python train.py --n_head=2 --activation="swiglu" --rope_base=10000.0 --qk_norm=true --bias="none" --optimizer="muon_variant" --lr=0.0142 --decay_fraction=0.852 --seq_len=1024
Each number is 500 + 50 x the weight over its row's rms, rounded and kept within 0 to 999. Layers, rows and columns count from 0. Numbers have three digits each. The size before them is the row's rms in percent of the matrix's.

# layer 5 attention query, 128x128, rms 0.188, rows 82-127, columns 0-63
114:474485526552582452508429451480517490540508558406532497559405458531506428484480473461574485469440540401574519388550435476605499544573503477462474504447517550467614540515400477459427480487445523
089:452337581537422403557552484432471450416506513451464478570403488552476434524572588429516510529525463465517504490493526620428562440526496489586480421571529542596572464401443467481444399469476474
096:511487450456502499625467521347488444562494473465524519511582535545532522570514515557577416476542504535504481493507497523461464547490463541462491515548460625563503368450519499442508558500467477
116:457483598511516596499476506461450494491520418475525450496451471449441460466433566377540509523486501566475461546565566507545483459473432530466494504438439441494572430426471553582448455448530496
114:553540421478481561465533488472628659503492528508472530499615600564547517480539533481541535484566481496508517513507604527418513566513560544553427470458534548477483548507546386489485507501614503
112:549480517500480494567499482474613503410433480491526527414505505491549466604545580510475566475397408580470553559432527457507400541514519389555516553465369561564493496543500416452445462459602440
094:388512552506547599499502551464501396605453419467543625410445470480460468467470515371466406472481451455472473426482540477469565449475547498415489479442493544406530448506554551454554514469491536
092:584367485464469483503517424443436572476433512528570549545519568465377515533455451469520472591558519500375548438500558533471456558579500547423532523493395427555476451516552562444486500424515519
117:422530481504464602453530443537491527493521537451559450608445492475453555462546498555440477526489459435535390538484524452508516489540493504515563447574577528467467523556365451449540548472539417
105:503470462516532450506437532472577549506490523591462441553471443516625568408454521489521395486557515563484468486490531531484455578434477507455514551445483520438581476519425483429548513479513410
108:485426527521549499494455515404470459602467453488602516535521506409399484480557511448395569528470487533410419507491508554567542485446463511539515502514519475480513476468401494522457549566500470
100:488586488453482493540456573488531502452512474470512532554540381457483600425606504542563537511426410437477508392524497541499558417512483502522471495470526578525509490532547428344507435533488501
110:445511501477492510469521483448356512493424541551481525576428484459583461528466566518448559582487453482464533563533512521457504556421504448571511451504480452532470512435562449487491565473404589
103:474500467476389516589539461509536637438484497547549546398454437596546478469495466528603524606500433539397534494499499506478565566462450556556519585537524467492555455560489587566460487485535435
101:406475535480504458502566562486512477481483521528464565571486525424426509530514499474494478518471552457507527475364585541599532438559574465431548461556529522393556553560494511398557563513479418
101:507487461458494430588436466415470511492536503460538483535485497501491453465429490501428464599457454490441583537573447541588532517491437546514438494587523616427640530469496516428489520438519380
102:452544522569522543522520436471535509440522498521503618401569550593510512486503484533465442521506531466517521451587525480431390540376498539490479455420495484575446470428452497444495505502512587
093:502544434476550542506602536522498565496393557534547540511501540377489522478354373561444439532473520422547522571485569489532552608518584487535532531440522594570518531623526515473546474467505567
113:488478522600591517422540443497503477466430588564500642473545559565542466537510586524533574509448430462489473566588460536407524506497501450451512441493540487420534489472484530362467483453542438
089:509485471568546500522424627542473509452475504473492470455509578375507526481384533508391389497418542522533500506473576544521514532533579511512468481498553574508493481524553418425550477424538505
083:523512468548419539485516520516560496528503489485509576404401455592517457545454575597548490572550547495503476565482529413487423515451503521538511457494604496487410457554560542488466566481539474
081:563572522365607488481504415504488515499471499514588521478545505520497499533482523529469553414451511506542560433433490506390545493445459417480551560535441350415481492517568549530590439421544585
076:384490538552555489490381465440485432490541571534506508483583439590467469462470595505478516582517459463410513499508412476460531471458347462484524415550511526499460463421549516509495435491542470
112:477484530513497619389451504512538463557399519510527483496405470578476498465563586474448527500575543391417467509455603556446505427481439495504498475587477527551610503539557508484436459467511450
102:500521503471488416610462387521483511422486576488437485576573547515510543421433471462502552533459513513489592462567507546478461544487480473532450477549517495571507453517526454477488454468488564
099:531450416438488559454562498481512430545564546479538454518441422459434519496477553543464528470444562479555509478636495581474538515446492583422416468529479556501563540429485598480502616501580422
103:504420508482468542528528541559538531543560549515545491460498391494520475543480557543591485628488538518494464541512503433486504507431502533536560459404569443636507497416474448397403595504496511
095:514529580547482533502542411505544457506489421571513528607545551414474434557490497485447513357493534445425450431416425538527533538527579459512611490537395492495571487518463463581479495483423484
093:447460488492558433457456545489514509516519467472506491490465477436555617523450487441481526494488441495514517551492483488468545562488505535594486491438574518602592508572530535458600520509566646
103:558485567513608472519500514586598594430487485515514482430542524471495411436488504555500474479481522575587425574501477423538457612500590540510580529556477385504486499517598584526450467457500509
121:469468528461551510504478575563550479433516452501568505477423463558405492512487475578534479462546583497638463459540524579501496494464506551420481465520430498562491520443490421565457377463458531
096:604516507500500526462544474435471578430464423539531428364449547510487463495514493555544555471440508432443466481496568455418537573523590367446440493449558474378405443567511522538503600498529555
109:406482507531544487489539373467466544526476568450487571548500499480453592516595596424542485472468417491487566462452506455476529536508491498553498525664463546476471493472515472486474490567492372
084:451491475543492436457481518494453520462438463533464520400497476516453523421499473565482409539510580549477437583474463492448456495433539486468455463463496405517377439505473393514487531475442564
096:533430515500574481540489421553484536385533467513413474481449469389521452499495523492466510506536593474451456510499560553451536451603512494498493455502468491543440450531598488593578371471515510
116:554554456539445625443494521505467503597477537544404474399494569513553418509437533547535546499543425532529545474555451507483426582490454610524491492485470474524476530520474515482548628439541476
109:508564526520555485542544466457513593515428509445466440523464524483468547493398460399453412542455398377581410468537506579527542535578408521535501551529471474560511549372516526547501475511458429
102:326498449485491485504421455523520490385515452419568572409467441443434570474482466604503481541483539446508472499468510580522469490619552529488478477558464492392495466413532499562443466456444484
100:515512488564402523527450518530634524552518548484529528509470517558512499478551480588537441493526436561519533574434500449473534560390518513508476465483474552478530474481437523551460397465555539
102:546606526553475466516455520427472531496443503513431457433367498562431423491517472449507528495484527442513556546510396541377543556549461470508517535434597362535512529528545463492487567459606551
110:536524517572570511524484521572423543584525473531450517443541497519523478463427458534573544485480536516495545521384524466373417541509488431538456458529457487459489510503523399518448511547387439
099:477442500420476431542513544531513499562563475515543599476474497520453514395541527381489519446426400464572504535480508445431431478480396450454482418492460384483421486462543470407523488502510510
104:455433530568529589533481528462481514516391541466545457502501606556471554511416480435503552484564451467533487536471530520497512324622478422493525473426556449432463387466506507504465493508494452
111:538556486471472520481454536454450590510488595527497405462468510553565530498628445586441485509559555462438544556533496419501507489457499512603453542418508561391448470511565469500529437491562484
108:478505481503493514479508428514446523554508444473487527530407508479497456448531480426552534513557434571576465414535453541457528472452507502486593559467488492434460488495380481488383413391426454
097:562486453568391556531485563542527516551462463466447505415468453570506499462503562519440410498519509431518473428577420519457458518490482558569540482535555476585437522487530543492537531412467566
# layer 5 attention key, 128x128, rms 0.187, rows 82-127, columns 0-63
097:493480556518547527536482544560539456452591490478536564482530506511513466483579462555503526517491484555493537521500508504450504485513517461494541534484559407591633428470558492465509537494522529
122:507447525530474482474479451458503499574538521465502485496456517490504490411491567561563417542426575459490524426560439528492443479529525538448562505484490545403479508506447502475514406590518483
091:536449470416579406550520439423479373387541489528631523446463440489518471568524480495541489440552426491407471468503461453562494532488550527494487506558547423513434477518527488502530512557614453
106:434453515515511478498521563418559488454492482525512473451417472521455511525533519443564492505500498497538549474414558529502579507541530519402531623479459527491544514643447514515501478456519537
095:558514488485589482541497466459535526459593483550565565479546398528482495595408535512453463518593492529556553457539545503463563436458450559457504459518500613519452466581482492499468468588459492
103:556500457430477560550472568477479518540578477531383523516438534435431525488520508401516452457516466439555544475496567439449541543465515522500514530552563595515492525484569467523521508499470476
093:533477518569516587555426531530600554447441503494600518385509449555436575480467459458488460430514444497423537526477418549486505455578532481547540398544504603562488590530476507509519543461427432
093:502502364434493541487528452458521546461620459515543479555480464452530444449499549400468572425607505462582561523516455474492511491450543492607457527545551510524454416540444496490497399464480469
099:498571527520481464454469667521443490493513482576548510483483548444543478563573424547528512471558404547510412402483547521597460539518442517562458551452443481346429490521522523410508517547502499
108:559427542572531496460502398424526477465529479458510554513488552519511520472580498570460589515496502482548526478461438588548579502528524406537527516504443506521464452489472561450509520454476471
104:420477581413454534572484486510472472551492550579553540456565444559518443564446505475484497448548466558540583418502494485485472390486545491434584482459552471452555493491477492476492567509522448
104:464525489562452562517458473528549361534543520551501508529486521443499503568564480505480435489454389491495558497441546568463405491504447531510611556515481421487435491468497547522497495528493543
101:531482576501559441524457446547593572427457497470532507486531500527471454441522468455411479464423491470566460480583465421472517580531469497427446539508505467590430434488524503494514535549606568
102:524505517499482455459555495476542579419635526559400471463483569544501535551523523455494447553559420508517493505482452495418560468515635495564524465517532503545567482492465490418505507489467463
103:530445477558509536597464497580509514544553486518491450489480516463512517563501457465432423458524498473469610474473498469584449511409625425591475444441585495550485517583590556514541497395545584
092:488465560551561530569452476495476441467455499529505517492419541438395521552482465425564438424539498423417492503448552567460411358533545428476428396463473473544517474487509613528524439475478565
101:404529568538491446536437461579537496504457513390508593510462511486501549514541500497528510444572490478472517496451476474390507517474415458427430515489492506489408557467468514556456444578509468
086:538505489520563505558498430516427511527524441477545481581510521505495459584479459506446510514551508563492587476515508456482601465432532622497542517471606490476513525582529570438538506421581542
103:546509465555532557512526588523407524585545490473439511573485408479554472487465443570450462461515373410481461493415505476502439456398422592516463489533534514551491504579557487465587432537495415
093:519487506527534488581477429528515518553418464508480392368386485536375459511421416420453488448474496545447470531517537504525527503476522468463546560532520443445501578533551489568520505427517492
098:484556632577464503534463548528536530466503479589454517412421508534498464495442481477534452484489570605444398489470512473403472505458492516479491532570511412441588428513409495498482520477481489
095:495521411481489465564550440499548590502539505493445482569553585478513625522510435455494441568493554460471587513460543370497531489564454519549482604441565475502424473482564516537521543508467516
075:495530527523522502442527473479510481465454566471543568447455490477537407446563543520521398540473453514483409500475536503488416440506391476495501519555439473493518494513459427394546569618394452
110:456532538567540449456426508458525503604512521503465549503449545438527545492403470485518527483477466505550431554431478455503444545475481471490498469395550547519435509434448547557460547492490501
100:523524453517455514480507636406453525488477430437553520568457497590489451432576478479510452452457546433444461506526461470438524500529501489436520522528466412484569460503522532405493527577501497
099:415579598415539508574537528465556473511584516523443454441534493537583510486515409529460489530578459626484564417575519475517477471590483498483526542501496619467464441474506524497508443503500500
095:464461532548475427488411505519511493543504514551495530497558479506458460515599477448562406549473575527481479476540483470441477499421418515446399604425535590512514500562494486521522491397391444
111:458458455499541510435532440503503525443521496560605515486600556463515485524451461457453544565515517444532562507470541407431465559550557479561450398421471397535507571528531578434474591486499505
104:548547549468495408640559466663527493437473498554414473487462531574585490480576395517491525446481497567511577474555581556498497443512453502525528531554491545437469517554517483475553555466478561
102:570529370440509495436493437426508518456448509488462371482481476516458588623519539537451547545519520457428534547489510486455567495479470496429336483550530470436434529490460463567566431399542519
092:394579531502470453508487467431440555490569458398479464532477607496408529473514532502493482582610452477429517553579445439432477448404604541538476509512518516463523516515489518522404465467499534
097:559589409527505533452459543469531543535570562450528469497525503556525561588516464515495583476448477499477538444451481464535597537482549585515563486539541526508614488563509453550551548488521427
095:647498442475510517494416408434533535598511442425529511484464465472503541481465532540447448559550568544446493481437453570558548472466562478562438613488487569525528544551583476477456507490413552
119:478512577567474515477481455468495441546499519442523493403492423491463406409473592503483397518499568438469479458489438564447572451536440490404510529388436424454469481479427504561456501416414537
123:505485437505607481466576567512551482461470459555510537582595576539562503538558479516434527509586460503425548581480521438501559574536477486512551539550482518517552461449542486481381498520560496
107:438478499582534415595429431430446461585510501522472442417574467558471474507453494381421468497429511492495494526488507471533501498540543471468555444444514506550388551480423436580524533458460507
099:550527422372478507558499560439454459473523535550465541529497494448505452449565401524486511550520462516445572533517440509566502494550564404518475489484470499570454535470469569502466507622521452
101:513486545553538564469467481544498474539550451523554451546498508453443464497505574439433462428461581498437519513495514517474565464484443429504498506487556565592442574440583424518488544469467382
094:474405512546525525452555503458478483470506482524387470441505500474520584479447547529536463486527462518382518535478488487594473503450491467513424472574612523458406468450516484562508532628474434
101:432494508456521484455435548445483480506519419468469542525536590628599424538590492539419507487455438485463496503461587512564515469535576440544426473479512395483552452555461449454565496531425478
108:531457430479503499372526572395438510496528398442550563507459506599495539502590519421471513498519506500555552503491523483517494567503509543535479563474548563540481430482450427504513486458585516
101:470429528491567455513542515541447456430545504365564534521471531475482447544557538537543554600493529596435584489492424535516463477507465560472590459577548489414529516526567533550513488452449531
110:564527479480504495509529491385447488462473541533510474603424438427511513486527482483499496417430479482538552552444416614514397419538425472616541448465469473494535453601522435532491384485490532
102:512477521417452481505463513493532597493535515509471524562504610394517583488475502452444474602397458527428477567550506579469528561522560502541447435526596426571645437481498523509399553519511497
096:539483563472486443461571521524480564421461508406492521442410551523455514536497497453464475585472657490507494451406584399560494472465583521444431414401502492591542550479500545511545471526503487
105:419487515502576546578439589464456517447428506483529518490434478578478448455611534518490581579483543502509598425505530457492484546539576465501413474465398552447580606522542521445497519467592505
# layer 5 attention value, 128x128, rms 0.168, rows 64-124, columns 0-63
095:521600493408533413540482460449565494548607507508455388466535446518570523479477549483505475468404556511499556531532472492468491514507450488506468493432450443569459448418487502536529545482508484
092:501510506450482532611398525569563540466482558489553478473527513468444503520562581506538458480431521538421556461586450538429571437607437527519443539483484519571461455537461484540620488448402520
097:489577514538428518512497493475540494501540579433480459485423589525483431463551446508485445562561478415545536608519500490542440509492459545460472576512556408497607561521491460522427423507426450
094:544414496450467528514516505519475545480544491449423559438513508552521442542474443495560488516438440454521543586461480373523490559543482387542535473558539581481454581478528489571350487520381567
100:528518536450500457565615469441571443482468427509546459474500442555540521467445514475519519486506433397440523511464492449494477503437529508533459532474504501515496515481464496464476464450391503
100:432566479505474476449496505515512462558612555567522559527485530459484550556431535546538410429493447580459559458549483468540567546484517395457497455463533460513501468596522564523535417456484580
099:449453546526549522479517430462459383403447585377480480537494565463498416500466516491528484507507495553504481492557620518472496567458541540475506533448542579476438403492463490490469547420577494
108:488432473492460468501519500472519491422429613521446490451468571452477557552509596400573556433500467531505468477562548545444508549507509399456583475588569577485461498498517415448485484479516490
097:514529549578403510506551474440508534507491528475521544430469455370557524541539483427557602450490481537435512532566593536517402529444562601463461475467507510533524497507435441541497438495470459
112:489581470419485585468474528534500501492522482515489465522589435498524503418537518575453514542466458495497480587562496438472479490529351596452451513487468521474512591464509512518519420492417391
096:478483602603530498526524423504485460496523584475525552463572531463441538457499421476498507538414420503491555525480477514536516545520539467492466497525503571455576500557487505533475485462496400
102:508517532503557550584483476520461512452563399482474470418472555451449571537491501534453543443451589392494522455521558515572487474546453504541527472491480525511437505577531515498538488536472426
092:539495438530507515468529518570484433466537436574567529482484463582471523490455466500543472436437523532577480492546609478460527509550522586593515553535487534451482480423416607577490508574513464
094:438446465462537491571554462571521599438453518531534508485454440484523514520542497577538535532539472513532438494475487506476497489515549423571456540507503570487586526498424475423487479477448503
096:522548609539530444456386578523450412500546558516556522560385565525475432374504488431496448531468545502427421489486453468521545472435531506591503437531492463431458451502445519515555493621453447
101:492472508513426478418566429534525471522474485437461578513563564507444495508499511557595532511492485501571497533463518514561424462456505544479483508478562502433472550570551516563521562475475523
087:453516461538438545504546481613470558461531531403530519462496524511470512521488475513554557403537539559490569460549480537495450524539445492447478536483587477498570469530588448500533586437443427
096:559459504561582520466568491563535510493447450558488567483538489557486456559469523451541563488475492549533571508524403577461503537457428427500511584559493483528466557440582437559483451523472413
100:515612532443539542501496598447481473523441511517450517579497517497556498578472518495436479522496487484463524535518552519481510558504559529508516472376565424539439610498499541473588442523502465
091:426529484527586499480507572459512447532526491491538455487436556486508504516436661478516513482600458467505520554523571506471443451613547444509448614446445499451358502536488430460493555497525415
104:504552513502552449427459552456555508525578495536528495509445438468572499481522508508502534507543545507510442441518519581449497475496611490399469581561491486465523456472398579571511460577440518
096:502549476480517528433507505445489523499546464438603546477509473587504531483450505523551467437482475514659444484609503549373516474577492480530509465485481497485373473539555457511490568467457473
080:455479416480475493540577506552493475452553435500479444483492496504486426424478485432467583519520487497494433523490533518480495485510461451637541489500459478507427477451433539503480537524600468
098:507565526393490531398554594557537462492552495529441495471486581368476559428517506487520487487438474597424499519524570516475481585523551526489488450422523438483532592512439553447533554537464524
101:459490477393554517477503446453526508526420511403471498407466448522495443490569472572464509511526582507445550545530519587502527527529451493491510595523467607421528524454469521493481498459499432
108:507551430421578495552521513514445459481487509467543540502453462476483472508457500541507378526448624475537449484491499451593505482446446587534504479444524514457481493589502607458471403457560534
088:514456566465561461508468535463521565528498480501520470525542571441392467420535513580545497445516581452474518372469589508532398436433541527433513529560468468522540522510529499461589507453398570
096:604525511502585553485517415498515487436512524490513509501472471519442471475503537480559500495478435532419437552484461443501563480528509528454529429598565494482522543591541514454467448545412504
107:498517493590481433437455494510458500518531498507466499459432502401420489421515533459543537504517490490385458478399517546536547484509483557523619465545445459565470425484586411401484496418573502
097:486471465467485458565439500573539461495544444490423506457467490533483475508491479445453574575528465404573548460482456541412495435511532452555486559527491511495473543523494423543538600530438521
092:504454480482504577498527431517524493437508519404485469503424563513573489463561503426572525416552546498446600489575544438563466411590394561540495502559554476495462505517442437430504414500449537
100:585527439502499434517505530463431528441472449492521503598456437575447403479557474433497523535473453541469533505490431486506546565446516472420512530448561440520505421473497571503542524583518449
094:424488455434525526495524476458532542503384530496519408501486385482565460534593487401383507487437491567428411526539462546490461551464525600509491476397402460489459580537472513484431445496498573
091:545520432511454597487549479466545425449580548495444447541470492448441492492427468526511623451532393520446541471496485549531469448530524599424610484509532484571527484453402544578470519446515505
097:523439521540533496456496543533577495489485541473493625520522496478546418489426525581508465489433516533466368464503522473531485595458505470534474448436498578480517499477574477488639474463487508
085:548543462491462473483451429502485478449511540427426499463517518487499528526524522475480539546502400495603417519548599452467416510529450550398482451454490471486452515481409492522494587480501536
107:434523517555566525443571484468474507548499558509594563517419491457474559528540464419568523427482474561451489466486573476550426537412579546544437500400589498504454443481445432496533426604552433
095:489505508552511501488476586609450467437470526525488558496493514524522441468434488524486576508432444483514416464475465458547529540582603470561582528423460451453519565519529468473539443485537459
101:570456445575505526472472392470541491473466485540487487421527521494565469524442502535491483540522543495527413473590463577552574445567457465480455478522492502434461480507473446548500404432504447
092:483449497528482451409529561492445523499413485497496537534518472377530459557560484443512451472472537593471541447438580436476485404481550537493464527498575552452455457554527543487593589555550491
090:595620520518528524544533536545478461497502536489567489440479522428450453511477465488575529394557512482440458571477515528520482508451510593606496518480563402527469524414504516473601380488533543
088:586506444432514495565453529497469446513526631535487468430459513478476453454429439451486423485542429454509545507485551514528491579558446593545434651523447446420416506478452499526559505530503504
100:508455486487515459497501416503403582571463597487484506452466544591473496500615514513517530546455548484487516492529537469524565515548445493483461552501479478571579524494529527513576475519484427
092:548486550503513525591513521478482513564455559537579497489521486438565474474562536428575493473537538473447487466558447580355506522478491573519458520433513539526488482466531569494577489498501561
096:511410457493563509481575503550487537501472424467526539449546509535473551472545517508457502505585495537497547582521564553390474574650473483454545497585543506492495481538601451458453519473584500
091:489485432563431497522558466502534471496538481343555519521542439444531534459466496475526551594613444451461446566398496513488444508611475523515468476426494542499482567414475557554610512498566484
096:462377501494524533462436569474469512418572566532607467548485469453536524529544475446552488462548461566473512522561402501380448501475486490599511507424496450461446556563510490569498543536470504
105:408495514529604574340511510518551458488455516536470483576520501447468567426564438462508457515517498512509409539452483597495512519515489558492554525544529440587495417481462431551434418524566463
094:460439506550519550523519490593499512469529390455467359504584469542567511545541561541548456542515406440416544466520488413508504436593550460499537485549555483482546473518456467557467555580445441
087:454502497448447506556502502479493457628508527538469514470521551477467558481464453489487468474501569532517478610465576559523513518635542499525535391455513580511522539484464483520437523413568407
102:493540545494575541495488487564393493510401491568533485552582544560566564417417524491470501455451423448448634600463420486464552514544480507437518480470513496532453517530540427481433543507482491
102:508577551565582369561568532519489368470583495537494461499468488560524409482438466544470483507528571540518480452555556518449464482505536550524487430501419487546443553413440372464495439526471515
087:383505510566452501527523535504492428338516560500405458559562438458501527584405506516496507521529523505546521487465505466537486539454489543531508459470493432517508548524556600524489459488457504
095:558558503582380494512394568510555520459441489487471433479518509492604479491499481541540445475417536486575472445622448527417500581478497568471572509489458436487563518463557534491452506474494567
105:487401481511528574503492506489505484567508462515534463538481592493487460442505589517451514449440487555488441535583498576456490460591494529452368574527546496490523543531498501437530457516450470
100:569448551489492423455426389496467456557531493543542392378516460545542499451427447534502495497514513495438573401426558586463448497493442524488491466587403515390496482482451591496444466455498525
111:644512489542459550465567592472409475484504512609502451426467494468510578438511490519427512537524486493489474442442465455470525521467464441504402545435510431446451526478438498447444484508428553
107:530595532509655466505505558518532494451581525481502540459555468491526480404462483436520587481531427466495461496617406565484477518447524509443476499461513486469475447545481577488551481516604522
097:581483422472548558582493446514556456495461535530491479514456428557446484505465588446504500396531562416448440440435496459540532522495530414552530497470492454510489584492494408507457429503532502
092:530556485450478507456494445529502523489562573480533463536547544481467518567473496462378593562602487445588546494506532490537463467444451477470493440548420525509424523483420528516557461449566458
112:561509451498486565572508378470486524509517482478476489482514455610547476555504521553497450514547553469549533521514447545468571492527416470467540536557471457490556615511549454539398400536485474
# layer 5 attention output (transposed), 128x128, rms 0.229, rows 64-124, columns 0-63
093:629499458449569536468465563586562469592510416476523466480503417549554485515428501517478550470546427525592537444455516475530497500455510490481427566505475472478470557455538484551437512415511497
090:438482500522393482512602506473513494489492536493500531421534402562544482429397502543485464542505607492518455544404478445522582469470543593473512543511469483545443474436552549534439534489482543
093:465551447491524629499479496554442502401550504485463580472520572566532583518480496485553493516503490481473511525509522520442411486543470414389455432557652448471493554534543514571473544516437471
096:542478474514497420509452593527440513477470517465388478484489468548425581595504406514588548483492461457487416454429468499482406490476546534496518536421441498582471592573549451491570561462632545
101:467590580495525522471449489554497478568409565506474461522480451460494539452474455459521523523498411504498539500448552481478433483513420604535414451463516524538497507494468460529587490461509473
092:526443419460497516414506422494425560531504477447522501489419511549480503430514533567424478490516447486606382419511453471435494478447599548408456539534527493496444612480440500552545520496511449
102:517549495482471417538458489582530439468497491563554545570450400470522493486530494566374622572598543456468565504499561479520482604559464490543450509461474540436516447498484590474455402516524539
107:537525514513532517477515503525455526560481530560571563569582528423387474527521434532450570487563576546500480569437412510596467445526503482523561492497472575507576457518495588606513496547471409
100:494435433452441507478566480534440452448585574555508557556573435543515437601416502448444492519445524474442553623542473508533534473449453458576577481594409526483497481557519572424530486499377482
109:450516521538523529537611507491524547477476495501497525452436452539560493507476493526553423408540508480537589474545485568410581592471519491463553458502557556535510476597421465525464522473497541
096:489456517510504580520532414471417443361447472526511584553470534531383491446467581482506502514532522440530451485425572501469484440501521510448445475548532536492477501603508599479591487571495456
107:453508479479537525452558498484490492537464548548566431418537515496442440567490461464481486500468541477539520461452529501462523562423480469608598503556479450553398546452580471562564531389483473
088:467470624510552456501592411533534422422477504459542425525521426438485482423510503509615470477522533537522531575508439433618497521384524454501510596522488519481484415462485487483597567507484459
094:459495551568442425532556552448539614480458494489380587448535540444532582504393455486399539526543470446442509489599470525456501469476383539570508582454477570584552532507542464532451504538531543
094:454503468499495570475494484468502468539446524426543433534569533453440439516472518465496388502578546519434539486517492408550477527522486461490497424509454439460497468459529519491515563515586456
103:466505538504526454486524575474443439542560534506371611532439452504498466510517516423567525535502508402515481463554532478482513520553541564561573569565501478472447571538495510565575510445471489
084:464543464508483549529469583575393530588534500489421505468487522538575450526428508489435568502509536558588423505497555431529510640475468465538501538437522489469521508510525493543420472460452460
094:504493438656490558517526544560534499489540496438457483551474513553529465465515527559503479473471601455510484626441482421559528500524528537542644580404516480465508534615502516441528559453445468
104:494503543462496463543502532541472518484548478442620554450461556547551440482495527516462450517523595492489480394446548490403511555469434584406506490476492506571535362498455507575517580504460501
087:531537455434424463511536531541487428481532442564485512522513523496530509474495520622463534499527593619455608543554528509398408440499533574480496469473503447495475554460519525529590418527520541
108:458506525437507460584484396503480477579505503514515504507461621520562546547425583426465581479463495564497557464546520440575513461388434500489494463543479535527550566505432537489512539544485463
090:617422545510463399515515535509517470524485460473527479556498514486493504455523438580513461509532472490537522448462495389527509533437540519477535578485517415592545391404493471459556435473481557
090:457538522465542493504388578519444527573426542490586461517550572411528481486437468503546491514493507490479426591493508497633520586449508415477502501397485630537556485399548521457499471470537504
090:490618525494528448494629553526509432568597536474517540407574523552558476453472537531471453525510405416530536426508472400460510498417528480519484612575501558476616483467469536538537556471513570
098:456539475572437577570567514463541538505553561544432484499570547487470429490481573628503540497538489567493475478539561565529542517456524516460531510570529613421490523485557460520497492521518517
104:447557526478477596493453512559435556433492496426509478530435477468439511525564536559469462573507501461490516573494464566545497558604500481562481539598510499554501517498504491459452544609478545
089:437603545469577582507484412369481511528617530531419464516544478486494422586581598494551522486397536519500503511456552501532526599541463483626511386513487477500490457457468492538497538515501517
093:558528547537467476418510511538426542568507536506509423518546549454494592471550484466446396535555572449510468451374408488501519514491492459522507478538493406500448505616453522516539567514546429
109:463534454439519562481563526461442487508504546517560498498527518492486495526424463491494493488504461549461459553437542508556562501547492394536526421451472507497513421416502477437450465466431494
093:499491527561588575569557532528597426524407476484390579468478521502506417544491444418533518512552557506501528526495494482518540507553410513492515544426482499481480561515512469455502527438528488
090:531574511478474474513456560493414563420524512548435479537535450494626476530522468561497448557485523511426543485586426498523508593553504483512472578495473481471544590445605542536446540550440609
098:482530449549501472499558537514469422549515484345547440437526474540474467515452455485446512447505527517542451542524420437492567504397450584563526475592461477434430424561482462503511503426521547
092:581441481494389456549463498510546533525532532443583587448547615500483470453491477467494503477527551454452507583508553534550573479498490523513552556538523531570511397509477477465485517489518573
087:489499526425503497528527464622525497508530560543479486561486524511541568495441545494414458529476490575481472504459478445594477629533525474497430583506541513481490588445384534454509520509573498
095:488597463557435557532488516435465513469494587557530433564451379369468458441553515627402436506552564427472476464464522531440500522582593514442512556474467529588571480504487505416480492481564523
089:432493542438521469554469532543423454457524513548480558419459488444499484477499468470442494500575528580526547515455510474452529517551424333447490522515536517525537495536543516495445441534567506
105:471463541479609499413463458444378488447582477534578503563561513520461390521475602430403527479547537432469503482541495498406512551452511505529549558510531461518532488503572551452542509558385459
096:593544456601421557498501498522478573487427523509512464455526533492490450503605409505510412543427540605417577481556492484423472439585487540544453520417541508484441410527495422503563547539538482
096:456525447601455539504486512475457496455425584546512441527505487479562529505500463513462478617496374528566506518468502487518472452517463486439556496602627423564478622468559521503483413508460605
093:455469519499600450584498499485444399451592476458440546577507451508533487482453579469444545556458556461560480424516499539584475440483414462491508490468483533452432438424479529521550537584594526
096:505516553427486488428471411471475535449579551538530472467556489491510429550514456525476419565366574533473388493490472481463427456489458429469513489435517547453507458460547483547474511515460450
095:543606595495531489431454414572526486481586582432533515470487506541480532438466417531464524533556507470425547443553476470527486489505499481409456499440524549504518473453580513557520501550529509
096:520423490460485529542510574446502613508537535434479551463557419477502457538409512502530556430465474463464396455519407587553504449472444483544587513552372446434401404509551495523489510528456443
099:479504508547415474521465452542561489569576425481520459523514504507568511488488478490466472608542641424422523535436469488509587402441526478582541558466541442520473473475479553606475514550446481
095:535577537452400439473605540539438500486532533523542498522429498498523515466557486496528549466469511423463423581480464472515596508462535509513529435499445590504615432595483561449548437466452495
097:525515506475513482541568520563501469445558605557423434520572497481515525500414431470538437527463546471412497504520482549474550516481481490498484480504500509516482452499408470590556348560527525
093:450478384523469428515515490457478494431585522478495497513568483519549437530479541471493496487487623522518387496471452446478436428454502457474456490471502430510474504516523495362610472482552578
104:477499456542501469580520535487533512469463426552556544476523451569590575509523543587594444400579502550546468545548599423466442496526474385454428529498574522456567521463473540451515488522520421
094:445480477482464456460509445530486429518399412538506436465456541552490488533452536486562553528578507420448564534416528543457477476454504543591479503466583526550468565434501435435495538433549579
090:488478504461483554438497486527542445545520513628463489536492529509496437510499473493520450549487390608513513495549568470538492540485557500453535526585497471460467526504505493576474500492492427
102:574493501551438460514607491593498461521505411442539499448437524613525541518571456504544432506462542463587486481496535496373490449510512544553487540430558455451508492510425456566567493458504398
102:562485483506530490403486476507496419534495536495485511583487533427577514570530576405481501453485526500535477463468546460555490469500505413468475544484494561460497568453416563516423535463438446
090:499457476474484492532467487580525486554429520419526526442463499506446515589506509579527545527500531495467517468501567499547442572474460475529423446410469571548469408510464491513466447485475540
091:540498411520411464525518510560582518429521529423549452486526476470542530568511388539492445573499516562466558546515584512554453515587505519459458532491515514496522530464381458563473554429448565
102:381492555539521546566442549557497452526510583557522582470638622492598507453446519483566530518418452452529529532455469471442549491521569468495525428475564428497540478521483603574527533531552488
102:540543551466417540479502462559500492513512546448485410528497566413445488481450463428566620507504397501483471514492545496648498458446480525448408501483455523454459439478452490541549498565463563
108:502547463477536526474517416575591467526510487495488523458431532478505618417581403408454531583506506521490468500534451410478414504487465509488526586544483519479548524505370492514531488542478565
104:558494523605517516566481420522473570589453484388516474502503459520512477533473534468397459588452487401515499412406424452394519542512482497522495467401578444576580563513499415502551424460497471
097:547623592521482508508555497420500546500490517528497577485556492473445491432513357586500469473466567545504485541478496507484399482482533590522535533539485488480472526592501443499419507529443483
088:494532518461495447529476565508515496487551563457446558493410599594520538428426424567453421446370474540530492548497506473594458514493408476448523491520535476598484513443493529502496436571548512
107:551494529530478478493465446507508560460487499489494504500446578471505540534557518519615512496533535446513470494454490514489413544444625406580515469543440488492409540512501474557444536512437445